From a checkpoint of a small transformer trained on Wikipedia: width 64.
Each number is 128 + 24 x the weight over its row's rms, rounded and kept within 0 to 255. Layers, rows and columns count from 0. The size above them is the row's rms in percent of the matrix's.

# layer 2 attention query, 64x64, rms 0.159, rows 0-48, columns 0-63
size [108 123 101  88 102  96 116  94  85 127  93 127  90  92 110 104  86  99  93  94 106 120  99  98 100  90 108  88  84  95  93  95  99 131  96  89  99  83 116  98  79  96  77  93 153  82  97 106  90]
[[ 90 141 140 138 161 137 117 195 136 138 164 124 124 113 112 125 111 171 139  87 181 131 140 102 163 129 167 125 128 118 123 142 122  90  96 119  81 145 123 169 118 105 137 133 146 120 159 128 173 130 153 118 164 113 128  93 122 144 155 130 130 150 153 116]
 [142 116 138 117  97 129 107 142 113 136 125 128 125 146 129 152 167 149 145 148 171 112 132 103 106 134 125 176 122 174 138 140  91 160 202 134  95 163 151 135 116 132 168 150 131 107 108 133 122 116  94  76 139 106 150 165  98 147 111 136 122 120 121 153]
 [106 103 141 125 139 137 165 133  93 105 158 140 120  90 115 129 108 114 118 122 169 159 137 153 140  98 147 148 140 104 152 155 134 181 174 119 125 156 153 137 162 135 159 153 176 138  96 126 123 114 110  94 143 139 123 176 144 100 160 155 130 158 142 153]
 [ 88 127 137 129 133 142 168 113 112 147  94 133 125 125 128  95 132 100 187 117 115 110 100 128 113 164 118 108 144 115  98  80 148 110 120 153 102 137 144 148 124 138  86  99 157  88 149  90 110 123 111 128 131 118  96  61 159 148 151 130 134 101 123 129]
 [145  85 120 133 138  80 119 151  87  90 154 130 160 151 125  86 141 101 115 132 116 135 184 136 107 108 139 161 122 145 165 173 130 112 112 134 121 117 100 131 136 116 134 106 112 179 142 144 144 167 128  95 110 113 144 126  79 112 102 109 141 158 144 120]
 [128 108 155 113 121 125  86  83 149  88 168 109 127 138 105 119 162 125 103 107 147 129 137 125 142 136 125 146 112 131 162 103  63  81 114 143 134 119 145 175 125 147 133 137  91  88 129 135 139 145 124  77 127  95 110 170 115 153 109 119 116 150 113 107]
 [102 166 145 116 112 128 111 144 138  89 156 132  97 132 116 105  78 150 127  99 146 100 144 147 143 106 139 125 102 131 135 119 152 147 134 136  73 118 151 157 154 109 115 134 146 126 118 112 190 101 138  86 157  82 134 133  81 146 163 117 103 141 148 115]
 [152 121 110  91 127 126 144 109 134 130 129 171 114 144 147 117  77 124 105 114 147 149 192 140 119 116 159 136 130 110 168 144 154 145 120  62 136 108  87 134 166  95 123 115 108 136 124 131 107 127 127 132 153 111 120 151  75 100 139 129 136 170 104 110]
 [124 138 143 138 147 158 171  76 148  94 141 100 170 116 116 121 149 127 110 102 126 123 123 103 128 164 112 113 151 124  75 131 117 116 123 192 104 108 137 144 123 109 131 146 147 171 135  95 144 148 165 128 123 143 130 143 123  89 140 138 179  85 114 138]
 [130 113 109 110 167 129 108 148 151 168  95 113  84 148 146 180 151 149 130 137 157 154  91  70 116 159 105 125 112 154 121 166 131 132 124 132 150 131 119 102  74 110 111 118 128 118 140 155 149 166 154 106 111 128 128 112 183 127 132 147 135 137 125 106]
 [153 135  88 101  95 130 111 143 171 157  91 104 103 161 140 169 155 138  98 160  99 154 105 139 132 145 103 139  88 143 134 147 133 112 129 121 161 112 114  87  88 127 133 135  83  94 128 135 113 139 140 149 131 107 111 121 153 115 123 155  97 151  78 124]
 [ 84 124 129 114 129 151 131 130 109 163 146 178 129 124 151 112 117 161 149 146 130 146 162 131 124  98 166 177 120 126 130 138 172 155 116  72  95 165  96 159 163  99 103 117 137 144 146 120 128 141 118 170 139 134 137 106 113 137 151 157 174 125 115 123]
 [138 120 122 123 135 143 155 140 113 174 121 136 168 155 121 131 115 100 135 140 146  88 131 157 111 131 120 102 111 116 123 136 168 157 175  89 135 117 162  98 114 144 132 149 177  85 112 129  99 144  93 139 156 160 109  98 152  87 129 144 135 154 176 116]
 [162 132 109 102  87  81 110 153 121  99 106 117 123 153 102 174 112  82 163 159 133 121 137 151 159 109 101 165  97 124 169 109 139 114 131 127 122 139 172 139 129 142 116 141 102  88 134 172 141 114 116  99 135 117 104 136 106 112 135 145 100 160 157 126]
 [113 174 141  90 120 138 118 161 117 144 122 160 128 106 116 148 123 120 139 104 173 123 178 125 131 124 176 160 138 109 134 151 117 142  81 107 136 143  89 127 122 107 115 136 104 163 124 127 120 108 131 150 126 118  64 173 123 165 148 160 137 149 115  91]
 [165  92 134 133 108  85 122 137  81 106 130 145 149 136 115 149 106 151 142 164 142 144 182 134 143 108 165 183 133 152 145 148 138 123 110 111 130 139 132  97 137 137 163 145 120 129 118 136 126 133  95  94 128 113 137 186  66 134 138 106  99 136 107 128]
 [141 168 129 124 117 138 163 115 104 157  85 140 100 123 136 105 121 100 108 146 124 106 132 173  67 162  99 113 101 104 152 127 167 138 132 110 131  93 124  73 131 126 111 122 139 113 109  67 124 139 121 121 115 136 136 136 147 114 132 116 110  85 121  82]
 [124 165 153 126 111 141 116  88 138 146 159 116 117 120 110 121 109 180 132  87 133 105 137 121 136 104 136 124 153 157 115 120  68 122 150 168  75 125 110 147 141 103 153 111 141 136  86 149 166 135 174 122 128  82 104 113  97 131 137 116 119 163 126 113]
 [110 168 136 157 150 129 164 100 135 106 151 105 179  97 100 132  85 142 138 130 151 110 102 123 130 121 156  73 136 119 148  95 115 110 149 139 130 111 183 153 137 102 144 116 139 102 123 123 138 146 151 132 119 107  80 146 112 120 147 115 127 141 193 130]
 [101 129 134 152 134 162 116 133 166 156 165  91 114  90 108 151 181 174 146  81 150 109 101 124 150 169  99  90 157 149 104 129 149 117 137 181 125 107 124 140 124  87 146 119 130 126 118 156 136 129 129 111 119 122 113  97 161 144 131 141 135 127 109 151]
 [112  92 131 111 159 136 108 132 107 124 163 168 110 142 143 100 116 149  97 124 126 165 170 133 159  92 152 149 136 138 125 132 143 139 119 116 112 144 126 141 178  85 142 138 135 155 140 113 146 138 107 120 185  97 104 170  93 134 176 139 107 167 125 148]
 [ 98 140 122 127 131 184 127 127 160 138 115  92 115 100 102 119 158 114 128 138 134 127  80 150 107 169 109 111 158  98  99 101 111 160 117 136 145 109 147 108  97 155 128 128 128  94 115 125 135 129 115 128 112 152 129  72 179 165 116 108 131  70 130 142]
 [147 153 155 131 122 162 118  79 184 117 116 109 138 118 134 111 166 133 151 110 135 125 100 104 122 147 135  93 159  86  95 146  69 184 126 144 127 121 130 127  97 153 134 147 137 103  93 132 116 137  91 143  96 149 106 123 143 137 113 115 125  96 151 153]
 [ 98 165 150 167  81 132 118 167 170 120 154 127 114 118 132 134 156 164 125 113 110 122 140 130 134  93 125 119 126 146  98 113  83 130 128 131 136 112  79 109 137  71 164 171 136 128 122 113 123  91 142 129 171 127 153 118 132 164 157 140 120 158 100 143]
 [174  94 140 148  86 151 155 149  96 147 166 109 125 155 134 105 148 141 154 145 137 154 147 109 125 113 124 143  99 157 123 125 146  85 140  97 131 126 137 123 120 112 153 116 124 123  98 160 103 126 151  87 190 123  99 163 107 111 111  92 109 143 131 170]
 [169  97 131  89 156 117 114 138 160 126 129 145 118 163 172 134 118 119 119 173 139 107 158 130 143 136 131 185  80 126 165 116 143  95  93 138 128 128 118 139 104 116 115 132  78 132 119 135 127 105 155 116 140  83 169 147 104 151 129 144 125 146  96  98]
 [129 163 124 162 129  94 104 154 142 148 140  84 117 116 137  89 172 127 146 148  94 116 133 128 149 153 108 113 156 135 108 132 128 166 110 204 113 118 155 110 140 146 165 141 106 116 143 104 151 114 152 128 120 118 180  86 144 145 100 110 129 138 108 138]
 [109 155 133 130 165 114 131 157  72  67 120 150 178 111 141 124 108 107 149 166 135 124 152 105 113  79 122 130 148 133 172 124 109 112 115 107 127 154 142 123 146 121 150  89 103 169 156 162 148 161 135 119 110 125 154 128 104 102 136 139 142 154 149 131]
 [144 117 144 150 167 123 140 123 164 125 117 141 137 110 102  93 164  90 132 151 113  88  95 112 106 141 119 132 121  91  64  88 102 139 145 164 124 127  87 140 100 118 165 136 160 123 110 113  84 142 101 130  87 159 143 111 121 133 125 106 131 118 158 140]
 [143 118 121 160 131  97 158 111 123 120 135 135 143 124  95  76 134  61 160 119 107 132 115 148 154 166 140 110 168 115  94 119 122 153  99 153 132 102 105  76 136 161 104 129 149  94 141 118 116  98 130 157 117 137 158  74 140 118 129 100 118 131 134 125]
 [143 110 111 102 126 135 160 105  75 127 110 126 148 127 106 166  82 124 104 156 165 127  97 161  58 113 166 125 111 117 146 103 123  99 124  68 118 126 130 123 121 131 123 153 124 123 140  95 108 132  73 134 128 147 110 112 117 140 118 130 144  90 139 129]
 [102 205 149 150 100  59 139 108 158 115 138 146 110 105 131 130  78 134 101 112 154 104 100 112 148 154 144 112 122 123 123 143 113 124 147 179 126 137 154 113 118 122 150 162 124 141 137 126 136 134 123 133  79 133 142 158 116 159 153 125 102 115 128 102]
 [126 131  93 179 108 114 118  68 136 151 149 139 158  86 101 110 121 125 123 129  93 144 133 151 165 120 150 135 195 122 130 118  91 118 126 171 144 142  96 138 172 146 146 123 135 155 131 104 112  95 103 132 142 139 167 152 119 125 137  97 143 129 113 144]
 [159  87 119 129 100 145 135 112  98 142 139 146 110 132 163  99  78 119 156 177 120 146 156 123 118  67 131 154 114 148 156 163 146 151 111  99 129 156 139 126 127 111 143 108 108 185 156 116 103 135 132 137 144 119 125 159 113 105 133 153 168 147 114 154]
 [157 105 112 101  93 114 157 117 154 141 132 142 108 125 121 144  93 123 146 143 136 124 152 132  80  94 115 161 125 139 133 171 150 155 121 113 124 164 119 110  98 110 102 121 136 164 132  83 119 159 132 176 109 155 130 134 124  91  86 159 185 154 130 116]
 [151  68 144  90 168 143 108  92 147 163 148 145 107 142 148 110 117 113  79 102 103 121 156  80 129 136 109 120  96 110 150 119 133 166 120 140 141 150 103 152 127 110 121 153 129 143 168 156 143  98 152 140 133  94  90 110 141 139 109 159 127 105 140 135]
 [ 72 126 152 148 145 160 128 146 126 137 119 125 141 111 151 163 139 143  86  54 109  83 137 123 163 134 137 114 147 121 124 105 125 126 163 150 107 121 115 165 153 124 152 159 142 111 124 113 184 129 150 115 138 120 124 103 117 153 122 106  79  96 128 121]
 [ 98 150 117 144 133 131 112 143 164 131 128 137 146 114  91 118 131 127 123  68 127 116 118 129 125 129 112 116 140 114 124  96 141 126  90 156  98 120 144 164 144 172 150 145 115  88 118 193 155 103 169 107 117 140 139 122 131 129 159 130 115  62  86 106]
 [109 135 140 130 116 145  99 141 119 145 148 142 114 145 136 131 113 155 128 170 149 157 133 151 118 114 143 151 132 154 186 154 125 139 153  68 124 170 151 134 112 106 122 133 143 109 105 172 149 155 179  82 162  95 127 161  91 120 142 148 105 131 113 149]
 [116 124 128 146  98 139 137  69 136 103 162 133  92 115 114  89 111 136 150 152 131 119 112 141 106 113 144 161 168 138 163  96  83 120 145 101 157 141  99 119 134 145 146 158 118 105 155 159  83 141 164 133 164 106 152 113  87 124 133  96 144 132 154 112]
 [125 155 149 173 113 116 131  94 126  89 112 146 114 104 171 114 108 138 173 148 135 107 120 104 100 152 114 124 116 138 173 150 113 113 143 131 123 106 148 169 154 102 130 142 121  98 122 133 162 107 140  57 126  84 136 133 113 178 131 138  99 144 113 132]
 [148  99 113 111 134 125 153 170 117 133 115  91 162 128 145 152 141  88 130 129 122 122 153 139  62 130 105 159 120 126 137 194 165 109 138 134 144 147 148  81 120 113 143  86 128 148 123 118  90 168 128 157 151 143 140 112 150 128  88 126 156 123 125 136]
 [158 135 151 153 125 126 155  95  98 108 148 135 126  96 130 161 108 160 136 148 111 121 134 106 147 157 127 101 129 108  91  90 123  46 136 131 160 132  80 142 158 144 139 135 149  94 145 139  81 123  97 109 146 153 136 109 132 129 155 109  92 133 134 137]
 [ 95 105 148 106 130 104 117  98  91 109 138 132 105 128 156 140 171 167  94 119 111  97 122 124 140 111 153 128 101 112  83  96 145 118 123 117  97  88  95 161 122 115  95 136 133  97 135 108 141 107 138 138  96 106  97  84 120 136 115 142 119  79  93 156]
 [130 111 107 143 109 150 127 126 102 140 160 151 167 105 126 134 122 135 117  91  93 144 179 165 165  98 164 157 153 116 120 106 163 107 161 106 176 109 108 144 172 142 144 135 117 132 145 118 119  95 109 160 138 153 118 135  89 100 142 114 101 146 136 160]
 [ 75 132 160 114 167 119 118 133 131 139 143 164  94 100 140 136 135 135 113 113 129 115 127 122 155  64 172 126  95 105 153  99 127 144 171 146 101 108 114 153 159 124 134 185 131 137 116 145 134  89 112 135 113 110 101 104 117 126 168 133 121  98 160 134]
 [ 96 120  98 112 113 169 141 160 124 143 120 142  91 146 126 126 110 109 117 123 133 200 116 127 117  66 152 145 113 107 117 124 121  87 112  98 145 128 129 129 124 101 116  74 130 123 136 134 107 134 147 149 160 149  80 135 123  84 125 161 152  96 102 131]
 [148 131 119 132 138 134 145  98 122 128 102 140 139 147 122 145 154 129 106 112  74 105 105 172 127 171 101  87 162 133 121 157 161 130  97 137 192 118 121 118 120 145  96 128 129 128 139  84 110 114 113 161 111 177 113 145 145 116  85 102 159 129 105 133]
 [141 148 124 113 125 137 124 179 121 171 142 130 136 125 154 171  90 169 104  89 136 111 134 122 144 106 123 102 135 152 115 144 125 197 161  87 141 135 119 115 149 188 113 139 134 141 121  75  94 137 123 153 134 149 118 140 146 122  97 153 143 135 139 139]]